Weights of a small GPT-style language model, trained from scratch on English Wikipedia: rotary positions, 994M tokens.
Each number is 128 + 24 x the weight over its row's rms, rounded and kept within 0 to 255. Layers, rows and columns count from 0. Numbers have three digits each. The size before them is the row's rms in percent of the matrix's.

# up: layer 9 MLP up, 1536x192, rms 0.0902, rows 1298-1328, columns 128-191
# down: layer 9 MLP down (transposed), 1536x192, rms 0.0887, rows 1298-1328, columns 128-191
# gate: layer 9 MLP gate, 1536x192, rms 0.091, rows 1299-1329, columns 128-191
up1298 107:137159132096137102163149158105089105112146102148141138125144104112141128110077140131118177114077116114093125176147148122112072152111123154092119123167162145095098155153154116141131101110111134
down1298 103:122164168094128143124118149108119141150157156147109120100126129121098142140163157125111120143118154100137144120121158097125162116124137120113151080156128123160169152097153117146144131173146080
gate1299 102:120119108129133156165119115122093155144133120148143138148149152149126115126170164174115109114120157154130121099130070103116110085111152113135145090144120094102141092125123105062094146174121124
up1299 105:117076142138117154126143129153135148118090123096154128091125163138140159162112112132134169139108131074118073148123136127192109114126143138114119162172132133162154138148117143121126123117106103
down1299 105:106111199138154139117089141142169105118116076121113116130156122122127158148144113144138101164149092082092118120124139121130135130130118127130114185127105140126113110138132115135142124154130138
gate1300 099:132143152098152130131144159155138098083144075124162155140132109116117099137149185094117129175171107135106081128149100157145107116134135087104163131106109121140097109116101104125107119151147142
up1300 098:115136163118096126055122117123135121121152102141163136103115096151126112114180082153123133134108131109134141187120123117124112141116148146127101126124117088104132116138146157102101121114133154
down1300 099:095100113141173092147121127131099125142130091138132111148116153143157105117123140137127141089138119141198122172125096201120116096129118146110127117142087115123099113146156138149080128142146144
gate1301 096:105147194146092097098159098110151146167160112142134155093110121104117119106132101133137113118143114109108105123144119074152163160103162117144134102177108114130118102142125108095128074121070152
up1301 092:108098135145094150158127122117140123116146173141136138137114136107101132108116171103145148150174166113149100122162148099122161150140113091151182117103121094138123139093138153113116149123155092
down1301 096:129100156147123124134077131109134140157080113109162125158128130122132137115131135116133139126074121106098160163103151144130099136132117149140118110110096139170104103148119088168121130139098132
gate1302 103:096161132182112087084087111131130118163144147132141140121129176152123084109160116170058135130110111148169150108125140117158114120087135153127106146104132086088127134149169133125154120140140106
up1302 097:144076142063134121137153152122108118131162102091133089114145144142106131155087113121159139120105107117115123145092109119131104134145142121142123138130132146082169165113147069145120142072139186
down1302 093:090145124125156131138100073156123137093142134149150130134172098168127133112117134116128124140084148126126152118109083127111132123100110103092149118142164090119141125106135156077156138150128096
gate1303 101:145146131114144140142147101127100099117150196151159118110172110115168105103116086109147145119128166107136121126153092136153075110119137110145116114144095074110102110157167120135125113149154108
up1303 098:152085119129177132149132129156146120142104132119146094150151106136119147133143124137097117120154129181113150165131110155152104145162124114133159125108155140143134112133160146113116120112101144
down1303 104:157126161096115090169103183141115095116114135140123141124139125157154095107127109112159092148128173156127132102114129118125072115122167155110107132162192104115109147122180124157134152125123120
gate1304 104:139165107101098127122142159137169120144164112162142147184118135132128104126127092138147113170120166152112159128111128129123128093136069122130159075115095114147141135127113133133155114155149098
up1304 102:114131164148114079116111137159136101127140157187140186147123097152141131128138128152118146106155152139153121127099115150098117141125123154155118114122128079122100143150113106153103173112139110
down1304 102:142154127125120122133097118121137133122127125110120090106107137132105099057115147108113122151115142167134121098093147121102091124107149168123140150118090166130159141134078136108148101119132113
gate1305 095:120143097116150117112134141155112161108089119130148133126097107071144151057094096109125134105173152134144099135101125083107119119139122126173138179095120115136139098140133138148137100148101138
up1305 097:152101110102111096169128100146120110116139153115126140106133153119143144113108120169109091152144103166168127116139108127129146155126136078146122113119142077155126124175147151153133142083113127
down1305 093:105131103154159083108126155088129125101156114141140151123095146115071147105114137133113134094145153158135204093100128127158108130133096165080153109131180094143162097113150140139101132141096123
gate1306 101:133151139158105140128117180172164142149129137177149194112165130155145177143148107100104120126106162099146124129147125130084121108109111132133138152129105119133154078089120138159128129187142094
up1306 099:115119089129160120126157130139109154113070122138131127124118158152123193132127157091141098134123103101107116115128114125140082130159118161082103136177097161161079112137123100138074138104101125
down1306 100:142139127138156124176119156135122107099116183112126113058076120082113105120082146135129145166139117119141110143071097131097103119128121148166100121123127155164104126140086123114100154183114160
gate1307 101:124135129151128119127134135161107111142106124090122132133120093156192138144112181103150125156110125095097173123143149077098135103110139100114116139107104148176102142099162148165153129127124124
up1307 098:114084121115139131092127137147093126160138088130137111174107143130152142117135100076148135145109088123135163156143087135136144133172126123114128167089099090120129117157090078132135121148118166
down1307 098:132152110117152109132152113084149138082135170113104099169155130103111147200071149147151134124104119189113114161189135135131093117156115151180115116128168162124147143105124195152126145118147121
gate1308 104:161147145162118139148104127141152129124144121146147133141115134133113159121139138144159128133113105084112151179154169153110163176149184094175108134118114124099111149119125133143106123125131171
up1308 098:095106133119115118123165121168153111139147129114138130153144155152110110123129158084130137147136144062132126161138103152095143144147138120135137109075129148124146131132144160178121130128150112
down1308 099:123118132131098096110090058157121160086121099112139158138158130171115146141086128126163135146133150159125106081146120155112076134104107055105129153129103128174124152151129116145110127137128130
gate1309 100:134116147092147108104116135145138135161147138154087132130159169138136087122175084161134117167101096139156101114129131118093070098125130106120135141106094128067123118126130105137160146095192155
up1309 100:170139148146141131141139126111163083118128115153135106083138106159114147110178166101129130136142081123099138153103134144106160127138144098090129104101128077120135106107112152115150140160135116
down1309 101:128147174122204150125143098092139122132120121095162097119114108104116093176122125125141104132118154115137121103152142172130136106115091102143081094108135115122110114111089132119087113126129109
gate1310 099:145145098152100097146126120156119111150099137082122113122127104134138110122123093153095136145109124116126077121132116146143146130160114123139088108127103126103127101134104097108143130153133087
up1310 103:158064102121110104168146145085154130093135133143117099140112082126131107091120171116125129135120123144113087123085147103149162149130115129096141117088132132130157149115145132140120143137106142
down1310 104:099089145147115150159145106066098110179128146138119123121141098061140134116163084136092143096190132148149132167133097127146082161125155096152140118122129127107149107144151123114116111137165127
gate1311 099:154147109136139136140133127133134127123113132143118151159146142095136141114148112189144142111153135126148091106109112091156120132116131112122144107149125134160104097144120114132094093089090101
up1311 098:135102167104141160158150153165141113118053122097130129162124147130114168143117154138128138146155123112119143173109149129151142105159149142159105129152129154158140120114096147168110104156092092
down1311 101:154127116160147102122073163108142112118132105132129134154142130131129102124130115118086169102085112190127102127150144146166169107131107166122110148119145130103153160103114161094120160133125139
gate1312 101:146147148144124151114084180160101140111133125151139159117105140158132149096136117140174135118153140147092127132163136143101142134150113115161134142131122153122101107111128138160097136150148097
up1312 096:109117124099088129156139105131098086136175167155091170105117146096118130112149150164146122120122106106106082126141149153105127144155114095124135103133116149119100118111159129132093123164108090
down1312 093:113121114116140127128133108121138087119133146098139102143099137148130138098146136090105143193139124153127138137154134126155111094134144181106115179135171081113172137151118114112171117043135159
gate1313 101:190108140133142133130110087163172124144147132121175116114137115114173133118134120114143108137146125131166089134123145150150137178107105141143127133133147124156127109151120099119119154119097138
up1313 099:116147150135138188113137158142108150177126060171145112154081114078123164104150096130126147115129127098127126109115141125137166139114131153112103147096139146169135134102132127125102116129101158
down1313 096:107144131121140164108158103130144147116115111099103121153178148159114091169102085139173143168117121125138155122108111127079138143149092156134166135158100179121135163170106113118138147109161111
gate1314 097:161108077166138168070121086160153135116162096127135152162128132149176154155140159089106080151108161138112133124164127151084123104111143151150110125124104155113078114097077154110143155138165120
up1314 099:114163095127118120107111125094117144134144128140144168088111124163159124094152144102136121115135143119143100155163126114116127166154122149168136136159131122111171116164092139117143090127151145
down1314 100:154083082148118119143126145136154119147122097132120122093125138173107119116125115127124099089119161108160119147145104093093137168086163131116086103093204172059152086123130127167117129138147108
gate1315 097:123125083149117135153109128133129123125129102103128149148154113165103128157114132128128140127147126104133113137141067150137102105153120105172087144132140124120120165111151092126100137147100160
up1315 094:134110160159137123164127139114121137120129127115158120139128138106100161143164130142100107136141075142127114072149114130134116087187151136130114107195117115076142116114143121140142109105151107
down1315 094:105140164159117110141105106135146163131186136124101118111110129142118143100108128155144098083151088127129174174117134073121133148159115146149160104112124143122153092111101158105090146100140109
gate1316 097:145146170138123145128096105164143130167128120147120140137127124164184131144107152136135094138140071128100056103105074111135149124154158114123118076096092072109108136109108111128130174136107116
up1316 104:074124154151115128143108136141130093105159125119114110143111119151117160170151126119098146146083122104164131151151149129140110105123101161155127122116108150132146129108129199131101165113169133
down1316 104:110139094088121142116121140159153098131152097153123119109087083108152062140108095112114114170107132124105127137096142128125149132133151150176126137159118136112167115158127102100125148130049118
gate1317 097:138149151108152164104104162115087183134141115133161146149119093141163128157117129127150126108132091103105150125118128085158122102121118132131123150128135083153136155136159101126128106099112151
up1317 099:119096095111166118106134116110129132116119135077122157144118124120139139112098097120130155104133129107182130113140123108143085127147114150137151155116113122128111120095119090146140125145115118
down1317 102:132164117110163132113110166122176109111116137126098100117131129177080166167135093096096111102158139117101142108106079108111132130108128137121161127153131152095132092124117130154092132125117121
gate1318 094:097183131122110160100113142145142140138122147138111149141139120113174119165148140161123143108133123095158111127106142104089121117135157096159127117102105104119075117111131149145143117134089145
up1318 097:107158120165092145131162149142098103121145158138170127143119137096072100136116131156124113129141133113086125146163131120114136136124141131132128116123158139171145122136129132132134153148137160
down1318 100:150132102133137130117148138107151130086107096071130168167121130129157145139186091119080107098123138123121152095133147141135143126102126098130114141077102173129120109180137119163106152122120111
gate1319 104:137112133142110162172131150115111163137129117134117133093119135125137117146140113158089117140153114161189158128198170125118167113130128126131111124152118116146142093134098115152099143103163156
up1319 105:102178101160117146116100134128095151111104123143083106133129139172135132124121122116119157137139129123139133138163089126140127103156136123133140079161115150177142108108131109104123128121126137
down1319 106:142124190134152108114128134128123108135120124156170089138124123115105121177115110091136141126134144156149117097107071166140098150109146169106166156103172162078171142103095144120101115158139124
gate1320 092:121142112159169116132072134131143153109098094107145158135156151132091117185134072123120134112086116139118094136121133141150124177136103098129115083119097107155102128153128081119160121129135173
up1320 106:154177133182142104126137122134139112100115128141129167147098158164130053172147148118113126117166153113153083153177141127147101137156139125107107141115136089161106093070138101161124084148098129
down1320 105:124117086121111133107101150158073130122117125147153102111153099103065081107112121143129167108088152113104143144133166133109142076157151168114155141132153135168129119103158122101094159100138121
gate1321 100:166118137079124106118148113137147117121096149101121130168167111112163111127114129130094116139140129120107117082138129145130091171141071117100120092153135128112134129127123140121147140131131124
up1321 105:144141115126124092124105187085112086111094143112157122081121106128127151131199124145157111102104116096111132108170122112135150136138151106121115142143112115152146155159133158116103175140165112
down1321 107:112162119109141167115139105170151150114103136126141145128122127125156072117140132130138115118133127127089104114167155143140130162127108095131147122175171134136093133113145114112111125137145134
gate1322 101:082165118143117161071117138125104117099144077132140124123132127107151120113105139156135137159114127145121145155106139079123121147117151107107122119104126093153114103135112157091096163082137123
up1322 100:133154087144139129152133135146106126112112152145150137098104119124160150135119128135117124119078101148160137142131192132111160072141120126125099127112150156120134079116152108131116120125096145
down1322 100:114119094139104096107172150139097140124094147147068146137136115100117111088131094203148140111163098116112133142107092174133136092101157170087101163148139086095130124137140121123172152119128163
gate1323 101:124106142116146148119133194172121144147176107120126144100125108122103123136111094097100115128138133126113143067130109115100162142129078121143112133095076127119151155114130133128122181166143109
up1323 097:153095109107111104124160103126130108148175116144114144135122126136113129105151109123142078167118103108107121154145129138125136093122106119092103116136148123092113150112107112138089134114160106
down1323 098:137108091178148152137159110103167097104152098116130154076132121135135175093136126135116120141114147133158125138130147126076118139095108118140148108116129144166113128106135171152118136117146130
gate1324 099:117116133103106152121110150144116106141107138164110134144131112162099118147147124101118130177115117133103162110190121069109087110193138091141148125117134149094114131148183098098117139122179111
up1324 098:105184161104135162147156123138117093111136095122100133139129151147123114170120140138124095143104123111062128136145103105134139108145109149111107135164155109123114121113136132092133106093156156
down1324 099:127130186133131110119128165116145102131134133126151087143164137130097082089155107095092134152144164113149172115077131145112112150122096151121145108120108132139141136126098095115122163155167135
gate1325 102:143137142147096142137073159133144147106106108134171119160150177102094153171148155153114145115128148156127134123113162125109135155127110129157113087122113129119094068131185142141169113131081150
up1325 105:185134129127120130128149141127134150145158176146130135121143132118146122118144118144124114141084108137124135114154148089108111158105059160121092110166116139149117127119117162169134152125124115
down1325 106:129111159111121134141123082150133130125105096151128093118093118131148125144113126128120144150113126142142121148180126108187138154068114094127145121085123118084145064139141158111155124163107122
gate1326 101:106139138170131150109114144156103130108110115114146113085140152131142106102138138148112090168128151125125093101094129155140099155134103128128102117136117153120108135156158140105146141104095116
up1326 102:125150146138125128119124120123182203117137131095163147135135134121133135111102143140111117131095098148069125100125135114142101097134109147134158124151148103111130084138087123110124169116097120
down1326 104:148121124087134088125097125129121156136126118162118113176128133150160144130112135155181147080118104122135092142164112079138103133131096148106096148114149109210143093127128103106144127123155137
gate1327 099:144139141137114161144127181142105166121132126126160145124131113095133128143143155127133172132106145139065149104165124137114169144111121135126135089145116128132105117123154159104167140149129134
up1327 110:129128145168155122157092079103103143138143116148182162108147166132112134086166084129116097128088128100143146118162132138140115112107070135108112112140077133113142141114140157162122079118112099
down1327 108:119139153139088142109135096086153138122118162118152122119072142148098138139128125097099119138139131103146112108120132121129113111094149111126146154092105126136113094153100118160090099114143087
gate1328 103:135149108117141174135127139132137169104123112128135157162155093136126130109152091139144099140152126122105127043143116135126111121115131107163140168131122106149140128128140093094133135126123152
up1328 099:080143098113114073106165136171127115121129141109173133132125082147121138132117121135131091118145121120125140168104153121142125114130093106161113092122114120123106101148150150141152116146143128
down1328 099:131157092115114130144156140110066110139084140139106118119099181107128077108134135110095134088093083102151112168109137128164152120117176154121122098133154126095123094093168121114166171132125164
gate1329 093:109159137122143089114101088115115079107115104107157179153136094160141138137080098101108147126125149091148146122136130154156116126120093140151147130127117156083084144079086117158141116130134171